config.yaml
num_hidden_layers: 12
hidden_size: 128
num_attention_heads: 2
num_key_value_heads: 2
head_dim: 64
intermediate_size: 448
vocab_size: 1809
hidden_act: "gelu"
norm: "layernorm"
norm_place: "pre"
norm_eps: 1e-05
positions: "alibi"
qk_norm: false
attn_scale: 0.125
bias: "all"
tie_word_embeddings: false
parallel_block: false
init: "normal"
init_std_qkv: 0.024
init_std_o: 0.0049
init_std_up: 0.024
init_std_down: 0.0049
optimizer: "muon"
learning_rate: 0.00908
lr_mult_o: 1.5
lr_mult_down: 2.0
beta1: 0.93
lr_head: 0.00634
warmup_steps: 200
schedule: "wsd"
decay_fraction: 0.411
decay_shape: "linear"
final_lr_fraction: 0.02
batch_tokens: [8192, 16384]
max_seq_len: 512
doc_mask: false
train_tokens: 137800000
max_steps: 11641
dataset: "wikipedia_en"
Each number is 128 + 24 x the weight over its row's rms, rounded and kept within 0 to 255. Layers, rows and columns count from 0. Numbers have three digits each. The size before them is the row's rms in percent of the matrix's.

# layer 9 attention key, 128x128, rms 0.174, rows 66-127, columns 64-95
112:130117149151151129110104145095137092139109139074173102183125170114059099123148129128119141144150
111:093118148146149105161149155132130128141118140138105114098099168150208101102117108151126107165101
102:152175167136076167152111137085116153130121137127179128188166136149178145128129133118125092155102
116:115142137187122132154113106112123143128133123117088170149155094155131117065065127109136142157113
107:099118141113125151116096089160091128149091093095127154081113159139145112122126166151102125148108
108:086136111134150126153153110098178092158135145087153116192129138131127128118120102116126144135147
118:115114146111128134098109166147130141135153098098141122130135105153139108140167091144114130160104
111:125139133135118105118122149149102113114148095087104133158105092157118121134110135073152149135148
117:110126138128102132114102146106118073157159104168150158126134101110166137144188146128109094143101
120:131124132106134117147113120127140118105125092148112100094122114152049109142147146135156072120153
109:144091104112141136124107151154138127073126110129125126150135118115186157133113139111165124118183
104:131124115134104144171137153139142123164137117118148149151146153075077189161111115118156146122118
119:099133111091125117127113140132114144119100133140117135174101140112144091131129154127111152140129
115:110128134144110109186093089132132113091084127142105077102118152113150168132108056137117146116135
111:134134080104127143078140137101103107118152122157154119119159147136164120111091160164146172148117
108:142111143093149131151107138136086144118149118138133122071141149134112185138117167136085157092133
111:154132107173143116118111143124136121092158143093157105141132131109076120105121119091154137104090
113:141129144144172122139108133172144089128154145103137087156161091109179137130152133115138142093148
112:069134147150144142114138140132140086157141078123144123115144152123145073131121160099096148100148
100:149133104096137121151148134173107194090120145105069121164097123108166111113139138170136144126143
100:143126103141105148122138138135101139080091139163116117166086085112111163115120138117103144158127
120:108137126137082126106117159133121117077155083089125141117111141111077134160115133117115167127105
110:156154138183101154112095088109123114144152123149121120158102161102114177165137128081106128124138
107:143133136132142112135146139128115120114159102141160132155107125131084151131082186107113077183133
117:125094128152146129111086144109116146098206114099094115173087114115083146109124127140093106131114
124:124104139178133111141173139138149159105138134098147101128124167164121142146121153120129134166110
111:100144084131112146108096130144107124133120185149156127143150133126071120081132153147135077105128
120:071146141159115124140155138111145130128110119160134131144099197147175179125153148106133108154117
111:107135136128156149148122158176136155109119127148143133179130123088213113167136122154143131100157
103:117140115149146143135123090107115119130156114125110131111178133114078128144086146148131138117111
115:193130154076119136142123129166107120104143143132126138110164109143150171118074182126146125181115
116:118159147141154102111135113122137153142147131109117077103130098123186151114119127140112139144143
109:073109161164172104136121130096150114139161135104097121128192067163186107160133176138097109113140
115:126140170128130105144111112124114131150140145132101147103106122142143158116122155146110133112104
110:117079157112128096117062152163159104119156117117113128152118126152175161104149152109137136102131
116:140133111099164138141109129127130137102129105106145111145106121130100163124112177131083122116153
108:082124138115136137113136107136101128164119124090131158113119116115107138126135149142089131131151
107:164149149129127110126121078147110137098141133135103085143119146109142121093135114140144096147138
110:145090146140174118151123142096145135111126144153107106088129118171133171165151193109141126154153
112:130122151152116137119142146167102159147115141085148104114130161123124153095128115106129114107154
123:140129118123108129111139113140132125139126151144100119120126099146078101152133149113148116071101
115:147090123120092115156126098166122135096151109129125123138105108135179093123097137131125149147104
126:163183131146132137156101132117140130164135120136135110133102120128223158135172106125110135162118
113:121146101135120104148119136135127088150128134136151074138068079114107175164145100126123148166160
112:094121136120139128155128176183126143130099128111142117116086128152096118076159158117118106118123
111:145134121150140126099133161111134124156174122135155140152125144127136133105136105153112152112144
110:137112121091170124119115170109152141134128161154158134108057092109077182155109145139117104089121
115:120126121087130129162126168144102127126127132143094107120102059140065089167146150111118139157109
102:143136105116147143140125102109133123127112128134093117125148105118186126168130183136104136112114
113:122103127111112100145132159147116088138142134146138131147147143085100092118103118148114169110105
119:174141146157144116116135121173124137122137112103102160104130133102113166121157145157133175124135
109:171148157091112127132133115129118113091121152160119100129129165132134092126124114093142126129106
111:081119144170183146162129079098103142130150125113102085193110109135128114148128122134092092112140
105:157138149114098117072102101154080109119082143148134121106109099136190130138152162110107182148124
102:106136131155136123144137152101128145134146136131098099135119165124085145108126154106166134135103
115:190129128132188122082140136134127136141085116129123086127124136114102099125158137127136087166161
116:146097124138138151139113154087146126128105132155126148119119153102154125122144125121112153151116
117:127169138122142136124090105081115141135097085144145138103109136169105096104127164082130130118115
122:135087076079117137133139121124106101160134163102141141122133111111222136127109121137120143141144
118:077152143162092133096136110139130157141140142101141128150130141124144125154115135101132096127107
113:115140084141120128170145145144147093125160145105121144131115164089080147160127160138150111109129
112:160151086115126087140133130090130140141117133133117129138116134102190135117114148123117110160117
# layer 9 attention query, 128x128, rms 0.164, rows 67-127, columns 64-95
112:118144111124139090093162106126181107092121076131166155112122158124133132122076126113143179183114
102:136132121117080117109106184082148128126147128113143099129147134127143109106115084144162134124198
112:124133133114135084171111094119140145135145101116077123081163205120144151091132133135124118158124
113:100129104101107163130122133132149120106115126107127138186137139122138107115103163163110126126152
108:097183092141159141150123134127152125118121143115159116138147135116127163094149129099129122116132
115:112105109152128087111124124133106124152162139093096093118143115121128130091167153143182156116115
108:128097137147107122129133148098130138105146117120124161156123117103136127090152160070101138116138
112:129141134122095170108060177137123097120143122136108107126135100131147083114082146181091114153139
120:139141117111104138139154147157130124158147078138111107175158124085112141104170139146103076135169
112:138098139127186145160107142134109095135166125140110140149083104095113127139098131125148132103155
107:078125116101113130125089124164137129102132146080119095110169126116086129130111131083098156087089
119:084092104149139121152079140136109144154092124171129107136121154106144150099115102052122167167139
118:106177140133115150166111130102130126136097151125071087130124130092132133157143135135122101123148
110:106093090116114111131162146168094123150128077135149206141132161133134105160122163114140144139124
106:109172130102146145140150102145097116148111099138126128141141100144120152144069120125135111116116
110:121166147156155112146136137167111098102159180128147130139124144127141130124092107126102100142069
111:073142113163152151170114135088153111106124118125124098128153045151121129140135107148122131148123
111:108130133113112135146136137150116137103130147074146139133113134169125075148128120134092153098121
107:138111126157132155105152133093175119127112103132124111140101127136142136163109148120132150130123
102:131087140180110143181133097118105160111116156165092138118048106108148091128095141106151146117122
120:120159159134103123105068146134101158107133093129157153127069139157110165145134115111114113121109
106:165149092133090100132087136157082144131142120080141119167118110121134129113115133098123110142066
104:131127169127130127141105085104111085128150119121120123134105159130122093103119126117123144124127
113:178158158123129100106130121139135138126150132117093131172089147150132133128134128104167155157106
120:140093201107124161124121127106156161116125117098142141129110162170140145116091125127140090131161
106:106099095154123153160144155139093137149155105179100140149129107136129096109139095147087153136162
110:081139141117113143125137160124097101088113121139125124141115187144128138135128139118124111146147
106:120141153128123102121112104114119174163161099142140121107113098112153140139142124110135141160137
099:142143060084126190091124156134136153138184160125107128084125151161095145156068121120142116122148
109:140108155082136177118151107102149136116140094088155123151146148108136109159088133136104123137115
112:129188120121121083113163069107142145158196114128158077136098129109145099132097163174127101104132
105:069096164121148132152111135122165122137132183092135149163118088125154155138106111141108109116140
112:129110155162154090136107093094126137122109084120119173129133132116138138124139152155083100162076
111:125093142110125169120109138141139135084103135134120128159113161153104144130118138172169117161160
112:163121117154162131099141112124133154118183149125127103134123116094149133099106149136131103097108
107:152100150095086186128122082109140131138095157117124122124135136149128101146124132123122134119112
105:158104121121137148149115125150129128116102110139137068166121131144142120133157121126140111112160
109:162119125097166147161125101137148168102114105103117152107122065085103147145102120087175119121175
116:113110137112108129121154169118122125162135131157118109127184141095103129085118149113136121078132
118:162100125137093166130163105173146121121154170151168098126101100119140118133159104131184112148109
113:118093113152100080153123109116103129082181115139129122096101046149145162143105116125164152092113
114:123154152142139138102124130132102098137079133117116114134166121115121167080113162108189133190160
122:125165146098091130096094115091142093117135155124105093146127108082156108115101128101126148106153
113:143095101167135113100140121120105129117098091144142159137082113124123149114124126134113127096136
108:140150142093170141126143132133098127138150122153145175067125136183148142116092097079174154123148
107:159141112096159085117127128162132124153125148148142162172149079159110131176120145088150123153110
108:156133122130159136102113128095158133115175130125114139083068062116087169123104106151103160192156
099:135144082130133119135097098138105132151105152122154145147123126161148179107151132140122120135124
109:116121146147122123151124140139148145107114146137162141104129119120135137117103061145140132127148
119:142141152135118155129158129118095126155164161107099133117104128149128131128167175144122090094143
108:144158114107136137073129170089105122077158102139180087110089179128144113152118108129152110090129
112:145126124184147128131133103080139171130098137127129130178160122145123147144119065127123148107124
107:162111161126107131120090178160096103142127136085149136104074085116154068144105159119121156165119
100:111123124119165095146193112160128157123143130104166125150129128134120121115150130130113125162144
111:164134144109164133105154129110115104136148143132154098149111115094127106111182161124124110133142
113:118155128108143103151113152153149132085098159124110123114139154125139126131096114107154136137170
116:100123087067174156131104109146124127103122094108144117113121142139146156150145152139110145126129
114:113145134128123131091130101110151081128134160150088137106151104154141152119129105087117128115132
118:138108145102104163146103153116164176131198122154119144131166115143128125121152070107146132113146
105:110156066131119170134126137112110108150121111146114082127078142136118107128075098153127113164127
114:133133122123155153097075097101105112139146105164129184150093157116159176168106121122098097131120
# layer 9 attention value, 128x128, rms 0.406, rows 64-98, columns 64-95
115:147152120130121129112104092094111144187131164161095117144116118108110118081146160108143153133106
120:065117154109133124094103144137122147131121099170145118147133135088128141170128142155139139137145
123:102113195118089197109161107096125076148135154106111074132137105151126138151130131105175125149110
125:092115124134091146151140137104124125124128111090105116122119111133120131074113121131114166124139
117:143121181089078124128144118114103182109125127135149142184107148165113167100166123122123135112175
118:065140161118152127098166144151092122123203144171119168105091139099125107173138147123132117148145
120:120162093094138112126140124112140119101122153137135126137123147120129131112177188175107124096073
119:120106117119200091110121134109129164134115102118142158119166147099127130117157128118151149132078
122:157140147117132149107123092138106117145109107136114132124108133136130112114079144125126110119174
119:117166158088136120104108110129169117115123145154116159140103169109130135112129152052120134092131
125:155161103121156172133123120140162104139158072134139161182157116095115118113119120096114133152138
120:123154114147132123137140113199129125145153108147147115167085106130140125121116099117150129125077
124:147083082161098125176118101132143153171139136144113125124148124145126105125110122087104127138166
119:151123099126086109124137126108142104155132132112114142154128145132144109140135112107118130082150
118:131122145067125153127136098124115173129160161104106144142139131125126130141120100128114109111116
111:123127137146113169101106120168115116118144119143138122106089120141123092145127142129115096127147
119:129105150128097096149147151137105150171133133153176137103124148095123130082141115164122104138118
123:129106133105145165120127129150111124130152108112067128137156129121128128129132104121124084134089
113:115183133144128133094142127117154104133168135094107087128083102096144120107126128159132124128097
123:112138136153069150117148130123126098129139107148142102138156124170128136148135183148103157150108
119:135141122123144135120133112171115103076112149131139179160154125172112104088148143139078082148124
126:132171178117137131175147144117177108082160199131139167127138132111139119129123164141087138115141
117:103180159118169213147066139145124094072171133141145096116151130158119124118124086153143142126108
121:144153169106094135137130134125124143151076077080123136156121092125130122135117124165163149131120
129:161124128130141117134101150122104177109119106087125067130134142104134147113140165133113130116130
129:104108135121142152146104153128145148118072104164126136137098095152139130144129086168201147138143
114:150128138124118116096108152127174141094122123199143109150140125171133144163153100129135147129132
122:104142153136126103136145159159097112134129145156117078128142106176119157113160131131127089131170
119:155129130146158132132137170136105128139111148111145152103113142153121134150104125127139118154127
112:134117122108103119120123148124176123149127117129099096135159094136128137109150146157093132139121
117:075136136087146081095071076173160132169148151109137155120126128152116120128125118144111159200099
113:158125152113120130149150144146144075152120110165097154128105147125130109149104135172123115104103
116:129113163084142114175167108108124123124140067169153107122130113103132151142154111152098168128131
121:134139154157131133090085168090096107116125180138128092101147118162121155120128156141128137096132
117:110106153142128111158124135138166161133182145131122128135118116115137066117122143140137123147133
# layer 9 attention output (transposed), 128x128, rms 0.535, rows 64-97, columns 64-95
115:114122130127101111147120150161161115107145097130151143128143136168117151137123108131111126112109
118:188113111111156108154178108141131137117129142073092147122104108154130123130117114131086121133079
126:109116123102156105091136100132107151160104113114140145070142137098128169085131147124115133130129
124:164166121058122114091115116162116108129114142162159133125151166077084133134120150136136111118123
111:095109074160144125150160124134127096118142107142121092131141130097177126137102131148103135140154
116:123133079101176140160078181137135157127081145124092110122153121123113141104122153144132103109143
117:135129148160123106155139120143139108113151127116080100131126138160113112140112088155186139177131
114:160132154142082158144160130113134082123155096162110133130160134143141093170118097126131144054171
118:091140118122067084114153087065110169122124145096115127165146137092127133136144176137138138150180
112:133148124123133139174114100115160148128134140136109132145165097113096140122121137151139143138100
120:144114119137118143131173145127137124106128155105099093102147108117141187132106165126128145118115
113:117077138122137132141165155137127132117105130116099161082150136116133135128130087136192129080177
123:116083186072132083119099136131133120111128111107136169137122113154178114138110148136110121120090
118:114162099161162148112128130161143134136121154178124146127134101135164122173132110122143133151115
118:106104160130172135168093155130151095157146129139138133139116148124121128071157127117098141152197
108:080136135116104130115150124119148131162087128099123182161124123096197147115104111126135101093155
110:114079097124118109121140128162135127092204128121126124121140124094107100165153171113126143123115
119:094137125118098087146134129133154127136133109144165151109148131117090075122104189125141147130144
114:115068164130149148180108133173154138149082110129150147151145167101122119102129141081110151098105
125:137104071086138083138131082121133143092117122096166145101092150111123147148129133128125107082105
116:108114130107128103147139148101117136125118114135079084136129123087128130158140128130148173093112
123:135128138094138148082127138132123147098142096103102141155133086143132065136127141096130155119123
115:167096098154102094120135113115116188150111139157120099125092089098120125122119161116129112101127
121:114100112141141107135107096166143127144194195145148171177127118152147152100100125101100082119148
130:101151121098137149130140110135178087155132145163130154115087126138112107142143096146153112111141
126:178113118163087086149146129080130120131116151138105143113140156128143105144124114086074091151134
116:169101087128117136131181142140124119209151128066106134137169123158119117099104123090149106119117
117:164141090099142117121116063148171128149124130157159071138199122114120130160176143079139128116121
119:109144097113148128123143146162138135101116163100092159137149119122121079144143150138123120110132
109:108110089106174109163129158142076127115175143134111133144099145137163129119142143083149135161140
112:104133111116134106169151120135157102123129127141126076106092167127122148141097081152132092070137
117:137174110130121112164133126138163202122163107142145122119155110128119159128126131130104109122116
111:117131138178087153114091091112138158119139110084152098172099121106121151158138082096104094113155
124:122155088119119114119158084111136166148122150126145144129099131139187073101116109111131141160118